config.toml
n_layer = 15
d_model = 256
n_head = 6
n_kv_head = 6
head_dim = 64
d_mlp = 1280
vocab_size = 5919
activation = "squared_relu"
norm = "layernorm"
norm_place = "pre"
norm_eps = 1e-06
positions = "rope"
rope_base = 10000.0
rope_fraction = 1.0
qk_norm = true
attn_scale = 0.202
bias = "none"
tie_embeddings = "early"
parallel_block = false
extras = ["some layers without attention", "local attention windows", "paired heads", "gated attention", "exclusive self-attention", "value embeddings", "hashed n-gram embeddings", "a smear gate", "an embedding shortcut", "learned residual scales", "capped logits"]
init = "normal"
init_std_qkv = 0.0294
init_std_o = 0.00438
init_std_up = 0.0294
init_std_down = 0.0024
optimizer = "muon_variant"
lr = 0.00832
lr_mult_up = 1.09
lr_mult_down = 2.0
beta1 = 0.93
lr_head = 0.00954
warmup_steps = 0
schedule = "wsd"
decay_fraction = 0.655
decay_shape = "pow"
final_lr_fraction = 0.0
batch_tokens = 32768
seq_len = 1024
doc_mask = true
train_tokens = 262900000
steps = 8024
dataset = "wikipedia_en"
Each number is 500 + 25 x the weight over its row's rms, rounded and kept within 0 to 999. Layers, rows and columns count from 0. Numbers have three digits each. The size before them is the row's rms in percent of the matrix's.

# layer 12 MLP down (transposed), 1280x256, rms 0.121, rows 739-793, columns 128-255
101:462494476523518513514462436544475501496502500504488450502552545541498518517497524477517509471480524522510496493523478516479574478527506513512439499508452489485507501541432510509491503493510490514500460512529520542477486497508505482541504508543479485513534480508514514474503491512550521461508507516479478505504504476498522519443526514473468495518491437468505490496496493498491473528484
108:517464540514497500530498483516511504478486492467512493482524488527556509480555523518475547508468533512450464529520515487543575477563475498526521486517455532484508499450507524485497438498520508465504469511549536509463558477517528511512511511503522520489466498471536479464508502496516483498464468500478512459530511509466502492485495487457520500446499490484518500499484472519465516458533
081:529498494476516510524498491494493487487505488521507502496533524562498499491512498466500478523474563515513531506466537466494599537458510534504542511478525468519510499466518473474505493502489525504501469514500482508507501527469516509503516494474521509557515473479518526499469522468512503505495456453470500502496507500529508482491495532494472502533502513542511527538505543487501489505528
106:507514463511525468510458507506479591503478542513514477474498524502504474516470493527547460481534524487516508487512539491530542498522505517536500491509498503471497460536514509515474522525529516485523524528475488454474449485495458462465541515484474500463488458529491497498509463517524505500467488481487520497515474519486487491463534524530500488506500473503532473532491485532519529494487
092:507463497487515534474502487503508431533497520524527494506510526464500504465495507457483483505523497507474541510492491479476572502545472517483486538494514512490479477486457517469546495530455488468531533467468463504476493488535517529482497513468511522491482505512496469514534509486492505501529525503497513480502501523517522492489499511575482522494554506534472498454509483455472502513506
109:516513506478498498487500512521479499505500484536498527519482507549502533512508480561521491532523475487495484481509504469506651495476488506513536512490480482509511527462455520485527530487477465484476473462494462476523500482549492516513507482479480508464481516485513561489482527534540477447488519496531473484491488500497468514489509503514494521508463471490498506502493481509545476528504
101:507505507470490510518483517540510503508477500524481491488510482516520526564491494484498512518473516510512514525504511527547512493477498478496465472496443521496507552499427470518528505478513546512515492511525504517536511480480488477469498523478451583457540494510490464484529517499499451502501467504545470508512457468458499551528469473511486501460498500501487527544451526517509508494517
107:507484519478518450506498514546549515494510456486502492473492493529447500469540512469517508520466508465538496510503508473538564568502471478484515480527482544522466470519510519488486482481472459508521477495460490564535517524520500473503494483531514515509511489493498504457546517507515528510517492539509504495541486488476527509505494466506517490476481512505502507479530498461470513528488
093:473498514484481506490477521453484500479547497517525503501474462515553525477483540504459507506488504462535463510479503503513571467465479539479515564520540487487492515521557548487484474507514528461505519543531504478524535504500504496499485491487503501510484479464539505445485484497486507555456533538449486521494475492505497503498477522496489497506472505476494495499519532465476524478475
086:488438487520507530464482509473470523533528488513474497533485508477446483527521482548520519486503451521515514504512563520560570480513455538501471508491512462553455461468488484510484521492499479531493497482486492535513516468466513521534494498483494515429521506502521518427507527470511504540504456505497503497523518508477476553532475556474474484540486508530484532479495528534459479515514
102:499505478504519548473529487505469480515487482507523495502453535464451509514525514519468524478506496495519481521499503480499557490524494479512473505527515496489534542509499495509490479482493518495511543495522488543498497495488508547483441502527521457480541490502522474493489490489522511460527510496529505555484463506512459508521502526530460511505460475466478504534490511483485537476541
101:524464504503478500492479516491533506467522574505486503510516472450518532463464514492476475454493501500510491500505541497499503468535507504445492448520485509495493518496511539500491505518475451511496521506503481472493531458493460513494486558451555497496474487473468485501511524541468483484492527533470517498536521518538544526471504549487442507476526482511483514525509511459478528454534
100:473557479485469507494471463521498518470483520511496476471480521492489506534479519484495526490462512524525525505477502494491542488494524520464464499536538505481484464505492519493497424496483502465480508531494527557483527456513495512507491531526518474507539473484507484527483451491488537509481555534467498498494472497502474529515528531467542513505518477508512494514493559463473479508474
095:575487557472497489515543477560499511485509501502468495477454523467492503500507506485496468521529513472484487449496458548532535470509494533511482511520483509483517506557456510468517478519536502474518509478523526491441482480489530521501479508488488523489548512513474512483518518465492504472494501465538531509471518474472504474499543512523540486493492534474458475504527496516509498517477
100:530469527509530528488524549482529522486479568468519504520475490516525512488484475501465462525485521502523534520455515496507547445515442531502486466497458538480495485494485492542505516534485517503482525508483495493469428469506482524487498473491479528455520511513545503488477511503531508492499500488523454442495533489467518506508498492500511469481524485478509528527533490520517540464499
071:496522456504470507502482485499498501511499468514543475500522538486537520504517514499504517482488496496501497493472517478488691470505489480501524463492487496520504499511485509549500472518495499532508491483481511481476481534505525476520485486484524514507527473489514505520513505508490488509467516477517506463497474507538493537477516486607504501538503477476501501489502476539512499509481
104:486492509540479503482503508489487490513486498531470518473527451520501498504492525541503516470500492502510548553464502488447571502450486506519480457478491479478471477501494511511491554511506511506491487502544508529472476515519480476485506455498509476476502476500459455505513515529518550529517493522490514494562490487477445509498483492485466511525479486488541447509494514476513499496478
087:507496504530470486514489526457509503471512503474487450472471490475545531501453516501502517444540522541547505474474469493502589514515508535512522513469507502498482541455496515497510543482478494503479507494485490499527457447484523478502488514487518466528445509550466485507552494518498523480470518525484552512486490554495519458503522488434524491483516479529507520515467509487533502507460
096:534477550503519553483488462474490540491508502521472476475498527502494483507490488570494525441513496486475454558525475491517484554518514520483513482513489474475543503517505494454483497477497548518481470498496500475507511457482494523520519482490507508483492510471500517499502523541475515478501476472503528497519528484532443484507520476504516511533492478459427438526544560530499463474522
102:507436499506472510440551461470477506508547509528508527523486511467492484463479474509470512464524482507506509520462481488477498530491492553516507480490474471526520490488502549459547503493520514579477495527516502494514520495502567503494493502511478514552451515519502491494532504514523492451502470445469503488504498514509510521504484461477542528490456464487528481509483474477482466456512
099:487491512495506470492542526511493543522485474529490517464496458510519496502532538519510496502512454443502453491462474507465447499506505496498515495494512512503515495532472486511547509560459491506508513508518497486493441481493499504486502543493520500495466487527499500475549494485496522490508518509499511500504509472486525498521539501485481471452538531474503460508474529537471516485508
103:527551476503531442494516519500503504510502482515486470480509454491545499485503492511477471477519499467490438476508515505460549503527555457499499542457476481478492535520472568494502567480470518551493478525469528474472464457490543464530500504474505523477486511483491466488494533432511502470484490483559501519499502495484490482504476479506512528534494511487518506547482508514490492488475
083:495482449482533520507530491464495459492483527496531547504516502521499499452511517509512546486518531529471505523500489513489695489508475513510487475530471495457495515512516467467531518495515472533521507482495480506470500484474504498510503480534473508514476491472503459538510501490491477503531501496452479485503525471534517492483511510466496512489485495529529513473506472496543490492495
105:476515500510494519501453458466497476496492487512443467504511515506471503490484526497517497470533547478519471514486504480449542476473517480486471537489535480479524527517490518467487483487509520541553498537549504513513477514455485520492533491526484458460521501536471502523486489480466490486498498504528517472538547485520536493500482506491494501519479519452555507496467496538529515505498
098:496501527502472518504437494511437489497500456503495485487483506489520499505499549545491500471503520480520454482544495499499586510479473481552482520554510535500524498486529520533473520461563477499519417519528512459481495491548484507507521475500505525529527526471480489506501473490493527509543456498468481501509487511471458496527504534472471469515498470497516491511480495483477485541475
100:468505455495495504518518554527505509500521478515489508497451518480468490513465547506532484503556516462483518518497488502504550469475506470527480518502482500542519526525530481471496487525502528536520532521503504474515496474517497497502465466498498475491514500510477476485511475491505501518520481492528501489461457510476484523435548514481481477516541510507497498560445491502579545542507
105:515459526512551496508485505481486517511477509492527530514532443544502464517474510488452541471497503541531476548515489540557516464502526502502444546493497536528497550501492525475519470487518507473482501471534487492473499470496517518495459445500478535529511473558452483452534509488512505483499536501475509462488520524483471478500509495487510475490460502498474504481529492508540495445493
106:503478522518508537533484463513516519475490497481479492500530492507482480509480508519500495448493483526501479456522482493485510445528547474511492523480510505518507506494476466564480486503497471535534501511555511475491494488484535476497492492507513478507531451474498508565532551501497535469488498503484486484490478505508527514487497492486517501485500476488468525487532452456417493539472
101:451529479530486483500488511499520523461483486464442507492544509470479499517494534550463523504516470441471498540480487476465501491489471538528503515538504540514551518492501520485490503522453538511501501497472465497505512515493463492500507511491484510502457489477493508517514489548493513484458506478517494496495523501495535497519499489505476490477494468499519472509516507508493511518555
106:494464500540547492471492508444489502519533555526490474502500524484484444499510535488486494555466482508491510535471510493544494482532463505476527550505462476514495480511467489489474484504512555506520499451502542475513518490517572517513516510507537485510483492500533498495482520450506526511455474512488469544525499503528543451521508489491543500494523501497533518518531533482461504496512
112:497458490522541493459482473495477533515475527464473464526460532481497511448512520537496467491484498477522504548467496503498523478514508471494503512487450511502503465503474495488518493525527454484443529437542474536475488508504496515511521473482519511520530511491532499481522503544499498482516471539519494492486474526499520495526530524491486527505486506512474500525517473517534562490516
096:549493467505438506532468522444457509520529497485504553503495475483495476490515529488525460523502524490488572477496497528470520502546502454475510509488478499478540468465505458448543459503492525480477509513506509503482475511508546491495531499505477475486500530496492506505478456490491536491478527493521474501494482506496510492504500488470494481526484528510485482498489544494477516506499
096:483499497485489524468509484541519504537499489508497517539540468474475490485544506474492474498514488459463517498506454454437508527510485507512459510451474505510503481496524544485514522470472559510521490500485481464465487479477523488497517469487507482509496531543523472513529563496504514502543515501548501508503510525506442528468458517527459519507462493494524498512507499497507505559552
104:469522492497493503499472507517499487496485483482479517481507530493496501482465508531488458527472534447479487471508529520530537463520537486489500497532480516521488527470487510534468515489469525516524496512487502461521502494506495475469537461495496494465488467504529471499555505497477475531503523485466471451467514477517464516481525500519488523460521549502575500486501527519530501438457
101:462492485539460484483485505510526477483472540508549502480479477514499526475483521541453473510511461505506490522477517456531523515505547556479443503510499524509487508514495541509532534495453559585523506545486523511498500445474514472495481463497488493495486508520502491524495493516489510441472516518451445495496500527473512498498456467530460482531505476531488476504473505475489536477500
094:438507477524479485499505515501511506447528504489531484494498512521513532515489472462500512507480515542518490487511477523484658493535524484482506498511535491521534505480516539510475511515502493490482505492525517499493504482534496498513476512479491484500481500481504514497501510513540467494506504484516501494488496528503492502498501519518492482495515518492494482504466504522514519487482
101:499487525520496525517505468483505484480510513467506510509526528446494474486484535495468513489525505513505509486439468488506483501519487482450523476498508465544517497533493504487482468458469522472491501511508529544482495442463505542509523506480493524543544513473535515543496486479466492462505506511443549481499522494542509540487482534557496501508537503510526501478513541479459485484512
098:521498498532524538502488546486527450497531492503503557519527532510505516466513485500484484490487522500499476521455490467446580479505502467467502528498488514519480511528456520516490485481523476501489493508504516447499471500489489454459510489485456510531504527549484507520519509511517546424531489489490490490483514526513490460512496534482516457446520513496507564508497514471495480489466
096:492515496489472505479477501544511494530476497484493527523515515554473475477452427538553517523479466482504525495504491515497556495470503487502466520476490492513494495462516502553525466516456482510492510497475529518542505539466501523510508504499486486505497507501510522483508532494511474493496510485536488485528496477532471504528484496537472493491482527497520540470515499511510485509484
095:493478440500513507473528495514490485533476492473485497489541505523454509503470543479550497508468489513511511535511456529542569463468523472475478525520511492491466545493495524478466522521523476509468551482504466512460524472494517492504507478469481513516478530499484513493534437447512496534489526504560502513456504453479532497466487475475526502495496515536506510525502468510484479501567
102:508471506496547508512479475484488502493498498525551492504484519487500474539486504507532486494505513491529525506479549471493560498461523477502504490495510521524525459501521506504485536535473485482483497533533488452506471469471498515475445516498526499542515480496518485461514488494520511476475510519506454477516508479512466450466500499442447558507495468501520480528520481495476484530544
101:509496474479498476498513503459496528485541521500548518480526500489501469537452499530499503526496475507512469497515527517474464493497515522569512480485522500508497529508487508492516485494494511477492517505513495502489513465468475519505490489468531542518498491465513556519502553549520519503456469490481506455482476475526519502469500471468470464571519518507466533505488436531501492456489
111:494526517518503540478527494494517459514496462490497529487509501503483527522509504483538497526462495505531456482491494508536559485507476488497520435494450529506450522490496512512472525492531482477467513458482496474506446535486488499487523508513450497494474494522483481468513517524555521560508522470515464475485543469507507491489524522504493479522489520493552493477454494447500488493540
104:464477522500453510485520489533497519520505527451501545483520495540546528479530507480508496475555501480506479484489463501440526523509470453536449528526454540492479527480473447506526540505486486527528482486526499507484507483556496465494492476516555521547495493507499474488510507525535540469473495534515526517498503509518476534538491482471518511478496509506492536538473502509516511516506
093:512519498478508478527511449505512500515475478534534504493465496481472464488444487454464498514504520497488507493510516493510484509511483470469537528522473514527451488446472482535490545482446463540484473480493496455500485490523511468507523469519506497509484514506496474507488506458558520512507524481523481480455516515462528475541523512546472500567549498554519477499489535503522492475470
109:501538513525594486486547488501497486504506519490528477507525507454499509523510515515507509514525507515485499520503486479504460535512544480489482479482482530470475497534527522498528529478521490494464478479476491492422514541469515492460473514476494525517533548540540482494481536499454475505477495482497464469513485495498516458518480503504518527515459490502526526490418491469495469489533
098:449553557496455476461467502465460494514475527511491482489516479496502483484488496468562551554545492491479460476433498476460591501498518485511515510500551557490495505513516526508475489493521508467483464484529464530466515481487510499491528562500527501508512528501524500458501497509503511485488518511507507525527501540491462486505513492518498510490502489486499546548508516485469519488496
101:446511480481450494485526486508490516523474497497453493445510490491481489491506481504497484532567550504460488502520491541436513483460492453522472475467476534478519493472503508500503494473489503470468504505511487497524499522475482511483482493473487496466512452495482488470517499465469506535548544497513473512473513472520483492515514481510536559506528532508490478496489497494529548493520
105:465470497505546530469483511530522537463497485520493515502495490489479530481514507499496529492543509505504510514495472481493519505507492444453543528500504529538466505519517456524495511521488472522491503490477502520527489425514512508532521490526510544520546471477538496486497504515556504486520434482473467486450502486477529522467508482497515515487509541519522511489506482546513496476526
077:469485488493488476478510498482512501448506513461525503489491481477520527514435461485503478508495467525521479509555487468515602484512506475510486489505512502468544504505496534495508509548525456491537480510543520531496512521504478509479476497460493517491512515457471494541491470557515517566495480549511491443510488515491500498494488494460548467507485497478486495483493470545511477509508
090:507534480580507515480485479490449516493479520509488475499516521563507498542487492484528527508556469503507493453481501514491508527456500499444447508520509516481515520499496493502501511506492517468483503523523502514517474493536483478504518516484485498502514483523482478495512457507502518486454501506471485520546493473510487513483469521524481512490504476532524450536528495521475478481483
095:539475542488461492512524479483489521501463475541511521417492507444513507529480508505544458522497484502494481522499499530478413499514442504514513479527438498540488474526523523490474489512481532504455517459499519524480492504556482508514549518484503523519483486534483514546453511506530452512511542521511455491502517509520530502497481497459477501502514546530512490513546505538521511554465
114:525483520513513484508503475458466516542489529484468528483502512523514489477544496457484496470471560484520515470525489513488618462493481516530479531465486528512534502514476488478553501446517525526536536461482539504488483480508506492513497492509563484528492470513464487510502511489460508491483472532528519529507492466515509507521487498457458521513520504494505500541487467531468508484524
112:483517505510500484493524464570490506473510496470522518502480506478494469518534531500498509521484511486502505513508455472494463488530517497495488510589472512477516463487490512504503504518496473488516495484507500501534536545460511488478515490518463479474463536491522486498524508501495498460506500490538479485498509499537483547483467489499516506476481492479471476477502472534503521486487
095:518495500497519473474471496487504520510533452498515507498539449505516520531483531482478506498489488467467538548458503502466526570488523538464478496560455515473518479444510486524496505514497495511497479503517478522464490523526496461480503453435480505469515519483495488516481496508555485518493565516486525482473507511511492497500487521522508540496473506505507529445457503499472522491491
# layer 12 MLP up, 1280x256, rms 0.15, rows 740-793, columns 128-255
114:562554530461458518519500488519479521486488477465474527502491506504512478525522491552461525498511473517506506530493538500546533496484484468471516475498519506496518509490511480462487483501522450477461510503523533542470516521518500493519526518529515495485493470513522524479493507492486481455515527493515481458510483457534518543547509497495526480559471514478509507498455466538508528509484
084:521516537510515510474525531481490482512501532499515517520463535506465510463463485461501507486499523522552527498549499494484489507495499515535549539459499502526514512492598489463513504518503535547505499502509514458537490474501485532473488490499508491488517477522485496485486498481508496504509522537539500532493508504525537556504485530460473516534461502513452512480451508515536533523478
107:449494509505497516510484501522512491508493474486479475484531498512495522498488445533461528523501491459527480476483408531509473463514472530558462501512502522505541442511507465494455522505509511537502512496475460496441501508496563474526552497482502514484462487491497488518482463493521466474477485449544525529481483463531514494531497503452507491482497493508498466534503543501521523550504
101:547531493469497512488517496535520454478495447482522483532496482503480484492502523479531490519546488442499499463505521448535523504517559495505534494509521558573499483516501511504490444518420514530471519511487511505518497500504574527470493501475480524506526496494482491483452460484529501532493501520507500445516478493511506496526518472491533492489544451506492520521501509513524485516474
106:475499505515500505496453495487485495506513495502521514464523496494487543494475461505466519482513494497500466568512516511515477473510493483515463508493527496494559488566495501540496513570495475489519514496503491521446488532519510487432517521504481545481496537439533465500481516526505453537514466488479512496485484474481460457514465494519527496535492463491483477477480524468513528517498
100:519522492467529484509452536531506467520492504508493523483488473522509472483522474547504546480504481500534467488485493551494446501509530476461494497490490491484541514527501466509503532551460529537520481493533470528470501543532511548467489545531496537525495494489524529554513513503469514502511473496498483529454557483530518512544497472502495502506519515511526531515471518460511560547482
101:466475510438469531490486497466477544478486525545519482476469493503502497513511499541501470578485498504548513513494475516489497494453491505452529474508521487494491524478481482528503495522482458490482563514472527450502527561501484462515473477491542474477489506504488514470529470462526490504518508509498490459459524525489521505486455510521497466538555458502522498480498498502502484496526
093:534517521491496481523478512548482504467491491566560463473465527487530506515489513520522502522506466503503506489490491529460541507494472465511528503470541487483502461486497472484472562487481528503478500531507536469477496519490485500532478486504504485512493430469496496476472494498477504497461494537488495551522518479505523515500482495503472501479483551500489476498544464498479493472464
080:479550513508494492506527500484494501488507483501501497502506497528508565515486584528524464494482523539479498499508515511446523506442483512495529535560473504511508546544520453479493546467461471470489482491528531465511496511532506522540465511506467496505490455501536491525505524543503483519476501518441519491496462537505504505507525492471518485492517520499472557525493490491525480540548
105:525491470534516497500503484534498453520479507507519462507486461469497496547498507513513514447507516510477483553513496489489471506507462505474516508467504498499531518515461447512506532508507513519537552469549525541508449498497538525506475492531498475492531493518519551474486528501479570518477512534495469522516519482516504451490486499505476494487496528507505517506523484476548496491508
098:523489479515502515500535517488523486486520482494493522508491494490484495539522477495528514524526506493525496510498519513460480454439512498486555515504467526513505435549475538504474495497474505517489520518505510554525498494528535506482542489461491464492521488535495480494486487513510546581518509523474526524521499487508501490495482532541500497483542446494512535509496536557502498479504
108:484518542513488506500498488465524486511500481480497483480468499489477500565474534486516487465525482486517529488457491478506519501450527483489532488514545511501495506496483541513507478471506511473508514499516459497471528545451518508483466499538505515477483511453482497491461510525456481474529510511503515513457515541479490571454499532523504491533392523502514501516516519503459467460486
096:541505553527512476472486518493479522482485529512490450486477487470484478497481491490467501524472476553469489482512450492480506493512533476550501505480476506505477508504489516458530520522489496485483494497470521528491507542443507488530526529527508507490545494465486491489532505524486510467557512473516464479479494514487522474479519472514525502528501515454461549476529471497504493512504
102:506515536509509481472527475516515444433544519449469473505441519497514518495500481475500554482511466527500506508494477546512468501530475495495533483461491489508505467515500482484526490498500509519498465497480470497536460478505516521508486530512467547485501518504543506513571503484503507517542487504498470492497507491482449507494479510491496492505521516457500465502494485532472531524503
081:482484483459505507494530477503543506523524476527448512501487530494471500518474475509538482499466480484529477529510535520539498510504553502465479507470503486504462467578484448501468554497505553472488498526509490530504512524437517491469467515490500478500536467543456460504507519478476489499498477473488488495497517484533463485525469534546524558508487511469470518483508502533498512544505
106:510521540489482484480523505488478473456454514484477503495486475537529486505487498525458489536501480513496474515510542497496520459516514532519485479461477512506512475496488485485494489464473515429511582536499529493452450505522502500509499460508484488463485478510502495516486548484510499549512528515471497497515488441511498525487476494466475523506493470522488490493508540510535500508496
083:506510498516551511490524540515457511488472506484473476512468512453487466498511509552532509491507515503476505496517494523504559517503464529532517531496493544488489538441517490489517530472491521479500499485527540469497456505471546484462500492471522516530494473509477510508524525515482478531506506529482515444523526557473474469494486488493508466553459483555511484506493516502493501551529
104:508521459501476533477503529483468471521503502513471503482540548493467508490526545486476527470502488496458448541506472528508522519502502541486481533490518468491527508506505531472515490519517528477500476505519434500532523516493475504559487538507499520516492514472474465516520538500523506488501479503519518492474519462483467495510525477498482474466554503521539452520533505511510535494532
104:474493553479499477501482517534490492519523502502524544510518547491494454492499460536486490521467514486526522560474510530484475469481482499510488459522451539499518515503476455477506457505516490561464531509504499520537516494466530508487497481511475499480504536492507466494504519488524566502507490516465513483536567497492452518516463507496542469479516518510471495494491468492484476474507
099:494499537533481487495521488486480524486513479479513529531489467488505483489544513521509520473465507514512460490479531496489549496500555467497490519531487517481467474514487509468509454500531482505509534501495513515482449450435492464478461481530518490502447485503477476491524547480505462470520508499439511486533507533503540485505495437500492496431471541486491540512510513537523500512466
111:564497492492498494486494466525454495503515459486501460521519515494494533514518505518512529551506481528523449481541495485496477473509500449473491520470498454492501493493479492532440552498514468506485529487516495523510510525546514496490519500510510510510458502551470511517515532505461527532512502533508504517488500482465490545511544492501518468509498478436511462525479532529514496486450
081:486507487486465509489508466524518506499487466504479483513528538531511468576510473535452505483561521481513498495499484512563486527512468507474475495516533469519503516504472499481479482489512478509491517505472517506527535473525512497484513485517466461513477480508531522488434538458459544503509448488490489513481489520487491439518525508476530479523523508446484499509512542512530476459538
103:493479502494483506552524493473526530490486517505534528461485508520506488542474530451497490462504498500511475513512520514495504515479510550539525510490503516504501522489470526519502522480472482519508511473524476501476554544518510520500494496491473461484520487456552479517551505550504497515468516496470540501504485522497481491501512524492495475539491518513506493517499505513497545534515
096:492485488482470486499474503496503507500493544479453479561463482495531501480492468503495474497508493519512513499482496407494518471527485517472506501545552462537487506525513486533472551548508487513485475548500467524503499445489477482511481477480531522502475526494558492508520489460527481484487555498494464490445493497532479495508523512490489517479499503498532484519478475526527494501484
110:466478513483503480545489491499467490515510509475495519480526492484504511497492497509492498477534483490477511500508505523478465458537540481484486486471485488532499517488495523493523501489503539494573597486518488480545488545479521511499503551542525501482498544511516491492532489475469493513558497530494498440519584465480508588485507509502431511494503485474454479497507529469473497508510
103:507540495447517455488511500561509526535482488535497473518527496481475508470507474513501485498517519505494494484493496492494447487467498461525564486532478492478458511485512524511474507518468473515473530507472503476456519509521531471507503491473500492517524531501520528469506488468532534486549470537524497551524510486504471561477514482494509524461521444462527501504508503478521476542503
103:536499482517504459513503516542494528495514488462501518521538519551505518517511461495496474493511478549496490470511503509494499527507483508482463487507452452498549546521533542465521493480565497507529535516510451491477494549512531473521494455503522477520529454479466469514499518488530506506483505498483496514480498467507504508503491492483525532536483474457471517488532466484464466532503
093:451493473466478492433516524481491469541495509469478520500487456519510468518534555499471487513479511548450527535506503508473534507475487474459514513555463520512488520472506539480546502534503487466477514466467476514496501512477482532522505488520529511483492496495498529428515509503476532534485482475521496491490471492494513531490489479469509493525490501490500530529494460504522533490459
109:535479482467516488490524471511458477518475480490501539491501504505469493518507513511465491569457553465517528504505498513479461536503542520495543494520453534502488464502481537489476523505506539547496552531487538509485473506488488512470487456485521428512501510476503466490493502469526513485498502494542543522512528494503506476506525506494514491513501491519483480517525492498487499502535
103:519523513505521435470456438489510473479458503467501492533496537512487479530497488488460487478518498486518514509444489509497492463508509510484515519486471516495458492462552499480488487480521478466463535470444510540483491499522496469508476478486495502499492486476515476480539474527529494511487495516493444518501530470472512487465478507512519510520494520465444522506505551551536523462501
104:485591474506478493497483520495458483541500490450495483509486506448478496511526487466524469477474520492479488541480479521477474491540498522480506523479505470533484523464540493486519464465501518469463540487480523513503507526533518502489511495481472516507510490484460497473489510522541523486548491530521480448518503491513528503504515497502507495500506514505500492537498524476465491497553
091:457475499487471472522481514504509446486510499509488463554509498518490513500501495472505503484458493518485504491482509523465503495492501551534503503497506524471485506513515522504536475493483467481456475485489469469468518488479531507504487461515449513473510494516472477548523508500470482498482506478494539530466508542495520484473493518468475481525482465543486495513495500484510456517505
102:508506487489481507508495491548517483493498498511464513501540551481530481495506518496477485512480522487520512492468522512532462480470458477517472491523499471472489475477518495520509509524511493494482492471502534512505472470484477512532493522509523497473520497510548457538512503521500514490471555507484495465491499492514512477493460457536479534487521519500522501557514411532519495507481
102:507540524536467510519503490485484451525473510550493490504481498525505504534490499474480483464522510464545521506525473471524478514500511504552528525502520526464520459498531478513514524485534528499504494474447436469488464523471507511504489511508482525509488499531528488530498492477521526478477498526480481494485509514459475447508518469521488512492526514520494564467465443500485470482493
084:506486548473456492550516467461478532500538494505522482551523506497507498524522484484519525517441527490557488522527498475464495494527510505514504533502532510523476496492507512458500470534535534464544488549493506473493496502510488523560475509473483532508500466490529548503527471515524497476515529499523527490473532486478511506519473517501501511486424477489490489544503519477515477529513
099:499511511452493484512495472477533507490496463525501501481491507503507466492484525473476535479503453488479557494449512528504499492495481482502571472488487504476477490501468479503489485450454482508497501519497519526502498509502534478492505464504477561494507525474485481499487486528472484506555529474545509501508524536497522509514539528504452543510478529482491497471491499510471511471543
098:490524507502481491503532524559490482473507507507456507527532544518543479511463512537523521496477484495509524530474546454468525479442482476434538509506566493534487488514520481500479495522472462534450474508503533477481519476507496507519475538528483489541489487475484516498531503457449505431511538504472501498505520484565520478488508513521507503536489542538484508505517482512489513510543
097:463512490495485509526501508467463509513460428500495459512533495512520465463484475514536529533503507491500540488487476509474530526503516526487542483458516530492447512509514547479541482446495532458504483501507528505474506494486496496511508471479476498518494488470522484502489488501528486549514461562504480508480475479521505512472506501507498528525503459456485501513507426506494473501491
094:540489527485502499476517501529518491519490507495476537520481557510445511485509489532490502493499490506491565548488521475500506491501521511496469496499546473480493474491555462505521489457520476508508497483454541497528528501501486500517491539527479489503474467504459485491534525480474554492511508513471491480542491448509479460486467523459532534494512498496511459491493506475539525513499
093:534517521463492479501487519498481501522503476474525471519466488519516541508507522507511530467506524519532481477518499489470511485512524542503520451487485492519508501518505493457512481509493505470485471507490569482487532531503507479506524522493474482542518494502523489518507479456489453482508470465545473534520523512500505482497456495461507559515468506537487530485509499478511499516522
098:490493503490509430498510567541465557533501524506519500527515478524475480550455491503482488536504501492487515522492538516433507493509490477515519534433499482498513508442484500475526499524525505499499491480519489483535485568506492463493478499517485513544536508490472525493496495487511521478521536519532469499531509506513491487443493482478525520520537471503515500465474497458483497495494
107:524463514460550482518511478515499472492508523489521524543535506507492475547524520486519514519520505526533487499486459490467500510508475523525506479477490522518498455485506514487522506437505532433521512515452491496500503521488524505518512439557518480493500527508488519485490529529500480541517493523527465491451466510536527483472481513456505512493480488514547512526486527512445504470470
103:486501509524470463513506469493479508483474530511460526548508488502468487485492464482553468521474478501521475491531475512488495489490500456511480543481509471515515509511500494565487502510521538494505445458516497494487491502496506463507472493436519470507524482463485495559545510532496549515481500515501545511477481520499518514473469497507521499536512479539534538493492515549543498511559
094:441542524468534505508513487529550508454529509487493479498511492478493488504457539461420520436503580504509493509503470476519482529497500457490504491524500505572493493509490491480490492493511485476492484517483469478468477495491504523458573471458521516541505497498495472518487500520518498536487535482513460477527472497509544487507504486507462496516492487481510521512527476459521505500506
112:504534475486458528507499513499483500503514479499503498468431499504476522504521545530501525502495496487505504490507500544485417527477484501509558528517520550491515485444514487496524555516503477548514480474483503504478455557478488496525520492483504495494474480416497487508498490503488468482464485512485500514498524487470457497480480484497521481500498477514512514471484477475497524500507
103:479484536561515496505503492477547513522487463519476525497482520476508507469479518537473489494536517496548487528510509483554515518477513515528553522522545529491493521500489493509487466471509481469495484509528478545473525474478495513479513495510502484480503498500476513487500505532528479506509497469495479508480505539482491510537521474490495516469479466495469466467479529482483494510497
103:465501472530466548502489493489518546522513514498482474486542450510491541488505476518497513533503492489497475532507480508497495523547517475504478510498565463479506494516532479486496501482500492525520464541499505569488453549503508514523516512513512490498445518518485535552511485482481505541514514483493506559510507497514479490537528512457511535488509526539527477473486473493502478521426
109:514489510524532508500547467544499507493485508508501467493471532487504561487494493476505503528522495539511552459496480478497460495501519480531539503466506518526485467476494465515527499521450488525536532539512508550572491500514529479490481458488472513521494514485466523474516476515541509490519511536514517478474505522555545504494518508513508504521486479507509510494587524500493505478537
073:475475495463490511540493544465506502544495501542468496498466522490475517473516507482500494468508529554508503501453494476467511515473526509504460504456502526510506494468472521491468517459470530443503512465486495525520494479504485502531521494533466453552510467529478536513502518551535505475537502483492495522487545554482496496525516507513513499505481513470489527552502494505466526516475
087:490556506512485498510490520494539450489497517515528502486476528500425531481475516517479526513516487496518475484476487499526533503465537490484488487490495507531497495503519468531544521515509500541516491503529514506447461534476479483433502492489546485480504527489491504484483539503444495484551475483496509542497512497499515531501484465483481477466505462476512469496485496519503536480495
090:484483518500487510530502525489502452471510549501539518462542465468447463476462483480483507509475489483484473469496534499461491480504499488487507507466455476525473533531499498479524495485468413497488518540461535528448499464465487503470501495531485498509486498548484503493504553492523517493468521506506510501514526485514528492511517498448489473526491506496499526504505482496507486544525
109:526451512506508482565501507500486507534486525488490486504501505468499513491507489491432511493507460508513486479485465526504494472476466541478481486486508545489489480489470497434495476463505508489536527508496498496473503507471497518424529511539495497483533490505511474502492488483514493475470503539508544460542539484478510563515483515475481479530376493505507487568516485508489505531498
113:476502517530514495479477510484509490473495545512537506469522483493493504470473521530514498562461494475451496476490463543513479483487524474574520462492508485497511531524466471519469460485482485537485531460534490498494471486505477507524492517523524483491480514497494514501535544507464475505496504483499484496519511516504505493477459518490533474493464498541517470533516472460494516489496
092:437511505525548504495500519484495506513490484486511549495518511520458507524504495524477513508522508494493512537514501492480475513427497461477543481506490524488488512516506508455443476498494481509496502511500424490480463499509501432444512470499457485528567443511510555484517485517522502551461519544502496511525507494467521523481490529504547518494481492509521505485467500510483506501502